python train.py --head_dim=96 --activation="quick_gelu" --tie_embeddings="early" --init_std_up=0.0549 --warmup_steps=200 --decay_fraction=0.714
Each number is 128 + 24 x the weight over the matrix's rms, rounded and kept within 0 to 255. Layers, rows and columns count from 0.

# layer 9 MLP up, 768x192, rms 0.0715, rows 563-631, columns 96-143
[[126  94 134 132 142 113  64 173 152 130 145 127 123 100 143 125 118 138 139 112  89 144 152 137 115 125 162 160  87 161 112  93 147 124 134 148  96 142 127 142 122 117 105  98 154 130  98 136]
 [131 172 109 151 101 107 132 131 179 107  81 133 107 112 141 120 146  90  99 121 111  97 121 104 141 161  81 144 170 142 118 118  97 153 147 151 132 128 168 126 138  99 100 161 109 129 105  76]
 [138 113  46  94 102 107  96 111 126 118 150 159 127 115 133 138 141 125 154 110 141 133 136 113 149 102 146 101  67  93 147 143 150 154 117 132 153 112 135 114 179  98 121 118 124 101 168 123]
 [110 119  86 131 111 113  80 120  95 124 154 114 144 136 120 160 122 122  99 121 131 136  71 126 117 135 107 129 129 135 141 157 117 105 111 124 137  78 153 161 126 105 114  99  96 174 117 138]
 [131 154 142 109 135 123 139 150 144  98 157 164 137  93 104  97 136 120 125 108 144 135 147  79 134 112 144 103 149  98 104 178 126 128 121 136 157 112 153 115 148 128 130 157 127 127  87 123]
 [138 138 116 132 132 118 150 143 136 142 126  89 156 156  80 120 136 110 143 127 132 125  81 139 126 103 159  95  86 128 104 130 125 112 164 147 107 155  96 135 125 141  75 153 105 123 150 133]
 [121 107 119 119 129 110 127  97 105 107 132 169 124 116 154 128 127 177 156 164 133 127 148 131 133 163 116 107 113 124 109 138 139 133 119 118 117 103 144 136 155 122  98 133 126  86 122 144]
 [142 121 120 150 121 133 136 111 168  95 138 116 125 150  96 121 148 162 111 127 138  87 178 152 117  70 146  90 142 116 124 117 102 148 172 128 138 127 110 134 103 169 102 110 135 154 137 145]
 [ 86 207 127 129 110 142 143 145 115 123 153 107 105 106 116 138 100 124 106 129 123 150 114  85 132 129 143 116  87 112 154 155 146 148 148 139 144 118 144  88 154 151 169 126  78 126 147 111]
 [101 133 151 105 112 113 139 191 138 143 119 172 130 130 113 138 109 141 139  72 118 161  97 134 152 143 109 188 101 112 129  99 133 145  89 125 134 155 148 181 116 153 111 194  99 138 121 107]
 [110 131 131 104 127  98 106 155 108 136 151 109 118 113 133 160 117 134 136 122 113 164 131 114 127 113  79 117 134  93  93 160 115 111  98 107 143  85 107 109  89 122 132 148 130 120 161 103]
 [146 151  70 172 119 128 109 175  79 164 100 155 120  82 146 146 118 147 106 114 143 126 110 175 148  95 138 116 106 122 122 160 116 124 127 113  69 127 142 140 111  90 147 126 130 132 165 149]
 [ 87 122 157 136 158  85 121 130 108 120 171 148  72 128 121 130  93 132  98 130 102 156 122 139 166 150 118 173 130 142 128 150 149 131 146  99 129 118 131 109  87 117  84  88 121 126 152 129]
 [153 166  87 132 123  97 116 156 119 138 173 110 126  95 143 172 126 141 135 127 124  53 109 109 136 142 134 109  78 132 121 114 112 129  86 132 172 149 144 117 121 130  98 127 138 130 163 143]
 [123 119 131 113 159 150 103 182 153 140 179 120  82 115  92 119  83 110 134 118 118 151 126 159 123 112 113 138 132 127 169 172 176 123  98 158 151 168 158 112 111 148 112 153 117 103 167  96]
 [ 95  93  99 126 165 132 121 118 170 137 112 138 143 127 130 111 135 130 157 147 118 105  97 135 130 183 148 140 154 152 115 126 117 149 127 148  94 135 134 125 138 153 114 161 131 153 104 125]
 [135 102 182 133 157 145 118 147 125  91 165 122 119 132  93 148 129 144  92 132  81 120 193 144 128 140  92 132  91  89 109 137 185 128 150 147 146 138 160 136 101 112 110 166 155 126 134  72]
 [124 156 113 126 153 142 141 136 188 140 123 158 162 148 172 141 133 120 136 177 138 135 106 129 125 137 101 137 164 134 180 149 120 170 137 101 147 111 130 123 146  79 116 121 144 154  93 152]
 [151 149 114 151 117 129 140 115 119 129 102 118 117 104 127 163 137 122 170  95 176 139 100 107 112 145 160 106 160 156  88 108 122 123 171 117  80 175 125  89 153 111 113 154 123 151 139  89]
 [122 135 120 134 152 133 105 107 131 108 123 144 122 101 110  91 113 125 125 138 120 182 117 100 136 132 116 126 129  93 132 147 153 127 138 188 125 104 126 146 148 140  94 115 181  91 173 147]
 [142 136 105  92 127 101 115 104 116 119 126 121 147 125 181 151 124 174 153 140 127 132 104 131 130 124 152 150 110 129 117 137 140 143 170 102 129 132 134 189 110  92  82 122 117 118 119 106]
 [132  77 107 146 107 122 146 113 107 111 138 156 108 113 135 103 146 108 161 132 151 152 114 129 123  70 136 147  88 115 143 148 100 142 160 107 123 143  98 119 128 107 149 155 120 119 156 131]
 [172 127 176 147 143 154 132 142 141 138 145 141 105 138 129  74 140 176 120 106 144 134 174 108 162 118 134 113 113 129 112 149 105 137 103 166 127 148 124 108 142 125  98 128 123 118 125  98]
 [157 112 100 139  99 141 135 118 164 127 102 138 148 107 137 149 104  91 135  77 124 127 102 126 140 167  90 160 125 164 107 152 121 158 122 140  88 129  98 167 132 155 127 177 112  80 134 135]
 [115 128 114 140 145 104 121  89 110 137  95 148 159 185  91  85 113 121 127  93 131  95 171 120 145 127 148 157 132 111 129 178  98 136 139 114 109 121 172 131  86 139  63 158  98 109 107 116]
 [142 141 107 148 135  82 164 113 102 150  79 107 168 124 133 126 149 127 150 160 100 129 135 106 204 112  91 153 127 127 154 151 117 162 146  93 139 128  84 102  90 156 124 120 137 132 124  97]
 [111 142 112 147 138  77 154 104 148 131 104 139 137 116 157 138 142 119 120 139 142 129 128 152 110 108 154 184 110 179 117 103 134 117 147 110 112 164 162 137 133 148 144 148 141 139 133 138]
 [138 145 113 185 140 160 150 126 102 136 164 132 113 121 137 124 144 146 153 128 175 134 138  94 136 142 169  97 109 128 107 118 144 157 162 143 114 129 153 122 172 168 142  98 138 122 115 146]
 [136 151 115 113 122  99 117 119 105 189 134  89 137  86 129 158 160  98 164 163 137 132 125 102 123 150 122 157 107 150 166 129 129 144  84 152 150 155 113 166 119 110 111 127 114 130 132 117]
 [156 125 144 121 128 134 125 134 131 120 125  79 122 117 143 125 111 144 122 122 129  95 161 122 151  79 168 116 186 118 128 112 120 112  85 172 111 116 145 138  84 114 141 114 141 134 105  98]
 [129  99 119 112 155 135 137 141 119 114 162 101 154 143 158 107 121 164 145 136 134 105 169 119 190 158 123 160 129 135 119 183 152 153  94 125 124 128 145 109 135 136 136 100 133 102  65 137]
 [136 185 101  96  80 159  82 143 126 127 113 164 144 104 137 146 106 125 112  85 145 142 124 137 161 120 130 140 120 147 104  96 131 120 138 148 131 147 136  90 121 143 112 121  99 130 130 117]
 [130 156 145 137 105 134 113 153 119 138 128  78 171 137  70  95 142 138 154 109 110  91 113 123 120 118 101 104 120 114 144 134 160 187 142 101 130 118 158 129 127 139 113 142 141 136 121 148]
 [ 91 140 138 137 133 147 148 143 120 141 173 149 142 147 111 109 118 149 145  80 151 143 161 137 109 125 154 123 126 151 100 128 120 140 129  62 141 125 141 138 144 147  86 160 106 137 140 104]
 [ 91 164 118 114 165 124  97 139 122 137 113 123 119 127 103 158 100 157 189 108  99 143  78 119 188 138 120 157 128  94 140 135 152  95 184 142 156 136 126  63  85 117 108 117 146 143  91 121]
 [121 123  92  89 151 129 140 135 122 129  92 135 139 116  93 157 133 187 135 139 138 122 110 166 153 151 104 112 173 180 123 121 125 112 114 114 121 143 143 125 139 126 105 133 103 109 162 139]
 [127 109 119 132 169 138  97 117 130 149  99 110 156 127 128  99  87 162 146 109 155 140  99 122 124 128 117 126 152  99 137 137 156 134 126  98 121 115 154 133 129 133 116 151 146 124 109 161]
 [145 100  87 125 133 120  88 194 143 149 106 127 126 166 132 151 118 128 144  93  96 112 107 140 148 124 145 109 147  90  83 132 131 178 145 153 128 139 131  91 162 123 121  95 128 115  89 135]
 [120  89 128  97 155  96 190 137 151 137 160 140  77 108 126 110 127 101 118 128 103 126 105 134 141 113 118 117  88 123 142 166 122 142 145 101  89 110  91 112 111 104 129 119 111  99 137 144]
 [ 86  72 120 141 128  83  79 122 130  99 112 121  93 120 133 112 136 139  89 112 141 105 164 115 130 111 119 115 147  85 119 127 146 105 197 136 142 112 144 145 120 171 150 127  79 159  96 147]
 [ 84 149  92 109 152 147 151 134  69 130 121  84 104 154  99 133 144 144 148 160  90 131 130 132 137 107  79 109 115 121 136 121 108 106 142 151 129 117  96 134 104  96 107 147 139  97 191 103]
 [128 182 113 118 171  96 126 136 110 121 140 127 103  85  70  96 142 146 110 131 169  77 138 156 125 109 139 148 151 106  94 136 134 131 151 159 120 156 116 131 128 123 166 101  65  76 118 156]
 [ 95 138 132  97 120  78 136 158 136 175 119 140 132 126  91 162  96 144 104 155 138 139 115 130 120 170  85 172  78 174 125 115 110 105 156  89  96 163  89 154 140 108 127 102 155 128 124  94]
 [ 59 138 166 167 143 131 163 174  88 108 162  97 164  99 158 135 118 118 111  93 165 142 145 127 126 117 164 122 158 135 134 160 111 160  95 117 125  72 116 119 110 159 131 123  87 143 108 138]
 [150  74 151 126  95 101 139 147  99  93 162 131 161 183 178 158 165 153 161 140 127 151  89 196 144 166 155 115 106 108 139 127 151 102 182 110 134 140 107 145 158 104 126 147 155 133 133 117]
 [171 146 117 144 104 131 101 131 134 136 113 106 108 108 122 107 177 144 180 137 146 127 111  99 150 124 143 137 100 151 140 141 112 103  97 113 124 118 109 173 135 112 145  81 134 188 163 167]
 [139 103 134 116 120 136 140 123  85 113 176 125 168 107  82 152 126 130 130  89 150 105 138 107 130 125 151 120 140 153 135 110 128 128 122 146 141 134 168 126  93 119 129 135 125 103 134 129]
 [124 105 139 119 126 136 130 121 138  87  97 147 142 136 160 158 125 107 123 146 127  93 122 147 113  58 107 163 168 122 111 119 120  90 153 151 147 116 109 100 140 154 146 161  93  75 146 185]
 [ 84 124 114 108 141  88 171 164 158 143  96 110 116 130  80 152  82 122 128  91 116 128 142 128 144 146 112 108 181 167 144 166 138 107 148 131 125 116 118  90 116 138 115 132  80 140 179 125]
 [133 105 161 128 131 142 132 107 122 165 127 143 132 138 148 182 114 188 125 140 114 124 120 164 114 135 108 144 131  95 151 140 108 147 128 141 119 142  99 145 111 127  97 121  94 129  97 162]
 [ 73 132 107 128 121 152 147 147 133 171 155 141 106 148 145 153 155 123 139 108 119 155 101 130 151 114 129 112 134 143 147 103 126  98 114 128 110 130 123 115 148 136 131 109  95 170 109 101]
 [ 85 139 132 147 127 128 150 139 106 119 103 138 107 136 127 143 174 148 150 171 153 115 123 132 125 139 121 154 138 100 131 118 170 132 122  96  76 126 131 101 128  85  95 138 102  85  91 137]
 [170 111 110 157 130  95 126 122  93 128 116 141 134 110 117 173 123 145 149 149 142 107 153 103 135 169 143 123 120 136 151 131 125 118 123 125 133 101 124  99  98  96  96 126 129 123 127 151]
 [128 135 116 162 143 140 107 109 172  90 167 119 104 128 144 129 148 126 141 133 146 100 152 144 153 138  84 150 134 134 101 149  91 119 149  82 173 157 127 136 114 151 125 103 145  97 141 153]
 [116 109 105 158  92 139  70 134 186 123 134 164 102 125 131 141 128 186 101 121 145  95 130 158 174 135 171 134 110 128 138  94 144 135 137 116 101 147 123 101 182 137 128 128 168 117 101 127]
 [116 137 122  95 140 105  97  80 131 120  73 134 135 121 103 127 117 138 126  89 113 135 150 141 134 156 135 149 151 108 116 143 121 154 142 123 109 143 149 165 135 150 148  98 117 126 120  56]
 [136 147 126 109 126 119 132 130  96 108 119 107 114 111 134  95 119 122 104 159 175 138 167  64 159  91 124 119 109 155 106 110 124 157 158 145 135 125  96 124  88 186 106 145 121 131 126 104]
 [ 97 115 111 125 133 142 101 153 148 149 117 118 127 117 145 127 128 112 171 146  79 102 156 176 162 126 141 130 140 141 118 146 172 118 154  99 128 187 102 148 129 117 150 110 156 116 122 107]
 [ 72 137 101  85 105 107  79 102  70 110 132 128 126 123  95 108 115 131 161 115 158 144 145 139 114 136 116 157 108 122 183 147 125 121 124 149 149 157  83  92 118 156 126 113  97 111 130 106]
 [144 143 131 118 126 125 144 160  93 124 118 106 168 101 186 119 174 138 114 137 128 113 102 132 176 112 123 146 129 145 141 123 115 150 123 135 109 142 157  89 138  92 133  94 128 108 126 116]
 [151 139 126 122 151 129  99 134  76 123  81 116 132 105 178 102 154  84 160 116 127 119 116 167 128 155 112 118 141 152 102 141 130 155  89 126 154 163 139 136 165 103 137  71 131 101 178 145]
 [132 136 105 152 147 131 114 101 100 119 144 107  87 103 127 120 147 113 148 142 127 144 147 147 124 132 151 110 130 187  96 140  95 119  98 120  75 128 112 199 129 119 100  78 161 107 145 151]
 [150  95 145 108 114 131 159 136 124 131 123 185  99 131  95 114 132 152 123  97 106 149 126 119 166 105 122 144 161 143 178 186  92 111 149 142  81 126 134 148  84 137  75 160  91 150 114 156]
 [ 90 169 134 109 160 174 135 124 105 139 131 105 142 126 120 116 173 150 123  64 155 144 139 124 180 119 156 114  91  99 100 187 142 136 136 106 136 119  93 135  98 130 145 149 115 107 163 114]
 [137 156  94  77 140 134 166 129 118 112 120 121 113 107 107 116  96 140 140 120 114 159 125 144 148 128 114 144 150 117 166 154 153 149 143 123 123 172 123 134 124 151  98  78 119 100 117 113]
 [124 117 141 138 148 136 103 113 150 125 101 117 141 137 134 153 108 133 159 106 117  92 102 106 157 134 122 115 114 107 113 141 159 136 119 132 164 113 138  92  92 129 118 118 143 138 106  82]
 [130 126 118 114 118 131 131 127 130 117 152 114 106  97 126 186  98 113 115 133 118 125 139 145 132 119  91 152 140  82 132  95 119 135 143 136 101  93 186 153 115 188 135 156 102 118 125 193]
 [129 137 147 128 108 125 127 152 127 154 100 122 147 160 117 150 137 153 179 109 149  89 127  89 140 146 127 136 172 131 164 132  70 132 145 166 121 137 190 125  84 165  91  97 110 144 155 140]
 [154 168 125 160 165  87 130  75 128 127 117 139 144 123 173 171 110 152 156 164 148 130  86 151 159 104  97 124 123 125 138 139 129 137 120 145 143  83 114 124 152 108 109 129 136 154 131  88]]
# layer 9 MLP down (transposed), 768x192, rms 0.075, rows 563-631, columns 96-143
[[105 169  80 136  96 134 123 142 102 129 107 111 133 170 112 127 114 169  81 135 188 141 158 140 140 137  72 127 124 129 144 126 134 149 152 165  92  95 138 117  93 137 196 134 115 126 108 131]
 [126 112 134  94 155 107 153  83  98 126 111 101 134 111 122 148  94 103 103 133 113 135 126 165 138  99 196  93 122 144 144 160 112 109 146 121 109 144 130 148 115 104 166 122 125 103 131 176]
 [155 153  97 162 128 106  76  99 111 153  88 105 140 100 100 115 112  93  53 157 112 142 110 156 148 103 116 106 155 152 156 120 156 109 118 116  86  68 132 151 169 121 134 153  48 167 154 186]
 [ 89  99 105 163 130 113 133 121 134 118  96 104 112 129 111  85 115 137 159 122 123 102  90 102 128 145 119 139  73 155 104 118  99  96 106 129 125 120 108 133 120 130 111 158 102 130  75 118]
 [119 112 123 103 116 167 138  88 119  92 145  87 125 162 161 148 155 108 136 122 145 197 110 168  88 133 115 100  97 132 115 106 152 179 120 123  61 134  94 137 128 115 152 123 155 129 139  93]
 [148 100 164 124 142 116 142 118  81 124 126 153 123 116 129 142 118 173  84 115 107 111 128 111 136 121 113 126 153 143 113 134 126 158 111 113  87 104 141 131 122  87 154 137 152 120  68 117]
 [127  90 129  91  95 114 120 135 126 126 126 121 151 153 127 170 177 103  96 110 130 108 104 113 107 121 146 159 115 109  88 155 161 137 138 109 134 181 144 117  99 168 121  97  98 189 146 155]
 [152  97 151 112 114 144 152 111 121 150 142 134  91  98 140 150  85 143 161 134 122 170 178 139 159 136 128 115 111 145 121 182  90 102 160 121 164 115  88 112 163 118 148 125 208 121 133 138]
 [143 134 156 149  82 143 150 118 152 121 128 103 129 114 203 152 132 142 142 112 164 113 103 121 124 188 130 181  99 141 139 154  97 106 139 118 162 125  92 121 108 115 139 150 104 104 137 112]
 [118 183 133 168 133 142 130  74 134 148 131  83  90  81 177 120 147  72 118 115 117 127 160  98 148  84 106  85 117 131 112 103 123 180 126 150 101 139  69 126  95 139 148 132 171 115 105 125]
 [110 123 157 112 162 147 127 132 132 160 128 142 130 151 166 112 118 130 143 125 114 136  98 109 116  98 160 130 182 162 127 120 113 107 130 110 139 138 109 161 155 174 120 109 168 145 100 134]
 [174  73  89 120 139 113 145 122 121 105 122 138  98 146  69 130  99 114 134 129 109 124 159  96 136 109 117 119 128  97 141 142 137 106 102 113 109 179 109  90 103 114 138  87 138  89 104 134]
 [142  99 108 179 114 102 129 133 108 131 154 131  92  86 134 113 147 136  84 167 142 136 103 107 135 130  84 124  97 121 147 126 154 171 148 130 116 110 159 117 114  95  86 148 145  87 134 115]
 [134 105 175 117 129 154 128 122 156 141 100 125 100 172 155 136 110 120 122 156 129 165 111 114 137 120 157 122 142 162 100 144 128  95 153  84 111 100 120 137 123 129 123 142 113 140 131 165]
 [102 154 152 166 158 122 134 135 142 113  95 143 131 181 152 120 140 119 136 142 153 109 119 138  61 106 130  83 130 117 118 149 164 116 137 133 141 148 183 158 113 136 124 140 139 115 144 166]
 [130 133  90 159 150 113 114 112 116 161  55 106 116 122 121 134 128 151 109 157 132 131 174 137 111 127  91 131 149 117 151 182 148  94 125 160 159 145 114 163 170 150  98 127 114 157 172 131]
 [133 130 113 159 120 119 144  89 118  76  82 129  99 118 160 155 161 139 124 129 114 141 108 119 115 137 158  98 151 162 147 148 141 115  77  99 128 130 150  81 117  54 113 124 150 119 121 153]
 [105 124 137  77 102 109 108 134  84 149 158 107 149 123 175  84 171  96 107 101 172  93 119 128 133  91 121 150  80 125 135 123 151 114 138 132 129 113 126 126 119  88  90 146 105 168  96 141]
 [108 104  72  66 110 112 153 118  63 106 167 167 111 113 116 147 118 101 150 137 127 116 118 134 133  97 128 132  96 129 116 147 100 112  68 151 115 118 151 136 101 119 163  80 135 160  95 152]
 [130 133 136 114 124 122 116 111 103 108 111 112 103 155 105 110 128 100 128 142 112 108 103 104 157 156 143 121 101  97 121 138 123 112 132 169 161 146 147 143 115 100  78 147  85 142  93 156]
 [109 135 141 129 165 100 108  86 143 125 158 166 186 169  78  79 140 114  87 168 128 117 140 143 132 126 110 134 162 141 151  96 112 151 117 106 176 131 117 132 154 151 143 101 131 127 134  72]
 [ 59 170 129 138 113 106 122 147 159 144 158 109 143 149 109 100 160  90 154 158 142 132 133 122  97 135 116 108 137 118 131 125 157 106 101 172 120 118 136  88 133 158 162  74 128 150 141 114]
 [116 102 119  96 111 127 115 109 150 123 141  84 132 135 118 153  72  99 136 117  97 122 126 171 130  92 124  91 114 162 120 116 142  94 125 108 146 117 122 100 104 129 108 154 139 124 114 117]
 [129 151 133 155 144 102 160 187 121 109 133 104 123 149 126 111 127 129 138 102 143 103  94 178  64  89 165  98 122  91  85 102 111 132 125 128  68 108 142 125 147 123 150 165 133 136 142 128]
 [127 128 133 157 121  81 106 111 149  66 126 135 116 123  86 121  82 124 147 134 120 136 132 148 161  90 134  80 109 103 149 147 162 161 143  82 110  74 104 135 146 101 103 140 176 144 138 146]
 [122 122  76 123 126 148 108 152 111 173  64 126 136 143 136 129 128 103 120 110 142 102 125 155 105  76 125 140 160 115 145 130  78 135 137 139 124  81  96 122 137 131 139  89 137 117 160 119]
 [137 141 139 164  95 159 110 164 142 101  94 119 112  87 106 135 159 102 115 148 117  91 101 111 135 126 104 143 121 109 123 109 109 163 134 136 108 173 102 132 137 168 125 143 137 128 130  95]
 [ 63 133 143  99 148 164 123 124 110  71 119 160 184 133 135 172 164 165 142 116 163 151 106 116 101 103 129 123 130 132 153 121 132 148 119 128 167 121 116 124 114 136 114 140  75 116 143  81]
 [123  56 125  97 127 181 129 129 134 109 127 145 108 154 154 125 116 154 100 137 144 124 142 121  95 143 124 176 147 162  91 154 115 122 171 109 139 137 124 126 126  99 140 102 152 116 140 138]
 [131 144 134 110 119 154 168 132 136  65 117 173 129 147  99 126  96 104  44 133 118 122 119 128 128 144 163 129 119 112  96 142 147 109  99 168  86 104 111 136 129 118 137 113 107 124 121 111]
 [131 124 103 121 141 152 101 164 171 126 135 129 153 123  79 144  69 136 139 149 137 126 144  87 154 159 169 131 120 116 127 128 116 188 127 126 123 134 105 127 139 135 121  89 120 153 129 139]
 [118 145  96 145 170 123 113 112 120 105 116 144 111 101 116 132 124 114 142 126 125 119  93 133 142 126 134 109 136 119 138 136 137 130 103 113 146 136 182 147 140 145  85 130 130 186 157 113]
 [167 126 140 138 116 150 129 151 158 165 113 138 127 119 119 176  95 153 123 126  85 131 138 126 148 131 137 166 107 139 147 171  97 140 113 191 101 107 133 116 109 129 127 112 173 102 109 128]
 [118 134  88 171  98 112 159 120 173 148 161 116  99  66 165 127 111 108  94 147 129 100 145 134 114 153  97  87 107 103 100 159  91 126 108 152 153 142 119 130  84 154 152 107 152 118 104 167]
 [128 165 137 158 115  96  93  92 129  91 107 111 139 145 128 112 116 114  95 111 119  96 147  81 141  82  99 121  82 142 144 138 114 144 189  92 145 134 117 135 146 181  93 145 143 150 150 123]
 [115  80 119  79 102 139 140 131 102 120 130 153  97  77 145 138 129 116 161  84 130 155 145 116 149 159 144 108 126 129  86 155 150 115 142 127 125 115 200 104  98 153 116  82 140 122 154 129]
 [ 90 138 137 111 154 119 124 178 141 182 129 164 148 145 103 115  84 123 124 121 167 122  71 107 162 133 102 105 124 137 141 134 125 140 111 161 180 153 120 108 120 138 123 132 152 115 143  97]
 [120 132 112 114 109 117 120 123 145 138 170 131 173 144 120 104 123 159 134 137 123  82 155 139  95 158  91  78  73 118 133 133 151 150 122 151 131 111 143 112  68 102  95 144 137 110  96 129]
 [146 161 144 147 150  97 131 169 163 145 105  71 122 151 177 140 136 139 128 147  99 149 167 148 118 146 116 149 134 140 148 120  76 124 133 105 150  82 161 122  96 154 120 101 163 116 139 101]
 [119 155 134 143 114 138 133 151 142 112 135 100 131 115 102 170 104 157 127 109 154 117 130 127 143 137 154 132 141 120 164 139 120 126 115 131 160 179  79 163 101 104  90 124 152 122 190 148]
 [144 118 135 172 128 109 131 143 172 123 128 126 154  99 163  78 100 103 107 123 118 142 105 122 120 150 109 105 135 145 184 102 204 132 116 102 157 147 120 181 132 127 124 106 130 152 144 153]
 [159 135  94 153 135 172 132 105 129 157 105 130 101 128 115 107 112 155 109  96 108 121 145 112  68 178 165 126 108 155 139 124 127 114 106 119 116 110 114 129 109  98  75 126 166 129 158 161]
 [154  98  95 150 112 138 135 142  95 100 159 136 114 147 135  93 129 133 123  97 122 107 108 125 153  73  94 139 139  93 119 186 121 112 105 128 146 107 106 131 169 112 160 150 157 144  99 138]
 [113 116 129 124 146  79 100 131 146 160 122 114 145 150 116 165 175 121 151 126 147  90  95 106 130 114 132 113 101 144 113 130 120 115 141 171 114 144 131 137 130 153 131 111 117 145  94 104]
 [105  92 121 117 111 113 164 104 108 130 125 165 111 126 163 132 118  94 130 110 126 148  89 179 147 137 120 137 120 144 118  89 106 145 169 114 112  88 143 113 114 120 141 173 167 104 128  92]
 [142 137 111 158 118 103  97 134 177 140 129 109  81 107 111 170 115 123 119 133 111 111 142 160 104 139 168 121 101 132 148 113 127 135 175 101 121 136 166  93 126  98  98 113  69 160 153 114]
 [134 123 135 132 170 183 142 113 140 117 104 119 142 146 124 119 128 161 132 137 115 110  97 171 131 140 109 154 130  93 164 137 145 158  95 118 114 148 103  94 162  98  46 130 109 119 163  85]
 [112 100 119 138  65  98 166 133 117 107 137 137 117 175 153 136 170 118 108 100 108 180 162 126 122 104 122 136 135 114 128 128 191 164 117  78 135 136 134 103 124 122 154 110 103 152 165 144]
 [138 141 135 123 156 140 116 154 160 134 176 119 171 120 157 133 120 111 109 112 105 158 104 109 148  86 153 138 113 126 101 101 120 118 153 155  83 110 146 126 132 155 143 190 119 109 146  74]
 [ 92 106 107  98 132 105 142 127  98  95 136 137 155 140 124  88 107 137 136 110 133 173 117 152 112 102 133 133 132 146 192 152  96 153 131 132  91 123 154 103 146 107  83 143 153 142 118 114]
 [173 111 131 149 150 114 119  90 145 143 121  84 109 136 116 121 153 157 135 150 168 119 144 113 120 139 126 133 107 168 137 153 155 105 146 108 157 154  99 138  99 134 135 151 127 141 128 118]
 [163 146 136 125 141 120  92 135  75 113 118 142 130  57 118 158 133  88 143 132 165 129  75 118  81 117 118 136 135 143  92  71  84 140 109 163 126 149 142 121 139  61 160 127  88 140  74 134]
 [134 143 115 132 129 141 139 143 114 139 133  99 127 137 146 133 146 103 106  96 173 139 136 148 159 117 139 132 130 110 143 117 101 161 157 107  91 150 106 117 122 155 151 137 130 123 134 106]
 [107  68  94 121 101  96 142 118  90 172  83 102 175 131 125 156 119 139  95 143  92 156 115 106 117 134  97 146 133 125  99 147 114 132 110 141 129 163 175 124 109 116 128 147 113 142  90 165]
 [129 159 164 160 135 140 107 130 145 146 110 135 119 138 156 111 132 124 130 122 126 161 168 128 107 118 113 125 117 128 178 178 127  73 182 122 126  92 108 151 110  91 102 142 125 140 162 141]
 [ 99 165 162 153 144 147 158 102 150  96 136 140 142 126 167 112 154 136 121 115 142 103 198 139 143 105 144 121  98 113 153 156 135 163 151 128 176 106  80 105 156 155 128 179 148 149 150  72]
 [113 116 136 163 128  99 121 117 133 135 108 131 115 155  82 102 150 153 154 133 141 116 145 166 111 137  80 103 160  90 163 123 124 141 100  97 127 115 113 109 159 152 113 117  51 120 124 182]
 [127  81 133  94 113 138 134  97 134 127 115 145 119 175 165 130 120 129 112 133  90 168  81 108  78 101 111 140 103 102 124 122 114 132 103 107 153 119 101 100 123  95 145  98 141 119 115 135]
 [163 135 139 102 119 168 108 116 147 133 106 148 133 129 145 153 129 182  79  82 139 129 134 140 144 164 115 140 138 136 102  92  93 130 117 149 164 127 110 153 134 113 145 136 175  79 130 131]
 [126 154  93 103 186 112 149 126  73  98 109 169  85 116 117 141 134 125 150 128 148 115 124 124  91 124 177 162 114 141 125 120 146 107 102 113 151 122 105 163 141 155 139  96  75 142 101 124]
 [149 167 131 148 168 156 148 119 120  89 100 124 113 102 189 155 164  93 132 137 108 139  65 162 123 158 115 173 116  76 148 160 102 118 135  93 147 162 117 148 134  95 132 167 161 111  85 184]
 [125 106 139 131  87 167 131 125 113 179 104 175 103 114 153 165 154 143 152 156 118 102 118 137 130 100 125 108  97 124 116 112 146 132 147 127 107 146 144 129  72 118  73 136 113  95 113 143]
 [142 107 108 161 148  89 138 148 109 157 119 130 127 168  99 118 158 145 102 121 177 140 145 121 151 137 105  71  74 108 157 113 126 137 132  95 183 127 140 115 101 134 157 108 142 127 138 125]
 [156 161 159  95 160  91 122 159 108 145 156 157 128 146 109 171 123 107 102 141 126 144 131 121  94 122 176 115 152 149 127  85 112 101 138 127 151 114 119 141 123 158 118 135 156 157 135 127]
 [147 185 153 171 135  89  87  89 170 103 139 153 106 104 113 137 123  88 102 143 128  99 130 104 114 198 128 129 132 133 105 131 122 102 140 100 100 109 120  86 105 143 118 123  92 162 113 164]
 [129 117 155 138 143 148 135  82 143  98 161 131 124 132 150 140 137 133 110 121 117 120 158 141 133 142 118 105  97 145  93 143 143 115  79 123 142 135 101 176 154  95 122 157 100 117 115 130]
 [124 140 157 166 160 187 127 131 163 152 122 161 130 152 116 161 128 157 159 127 100 101 121 139 146 120 113 134 156 109 129 114 136 132 141 136  97 152 116  85 173 144 157 126 110 142 115 117]
 [119 150 152 139 165 124 143  75 103 140 105 129 111 142 133  94 134 121 121 105 150  87 136 129 101 134 121  94 118  95 139 111 135 122 136 115  89  92 148 134 135  95  95 141 145 113 151 141]
 [101 171 118 137 139 139 135 129 112 133 148 141 126 161 122 114 162 117 101 138  72 122  92 106 152 112 119 134 123 142 145 168 152 139 122  84 135 146 107 127 154 123 122 110 157 127 120 166]]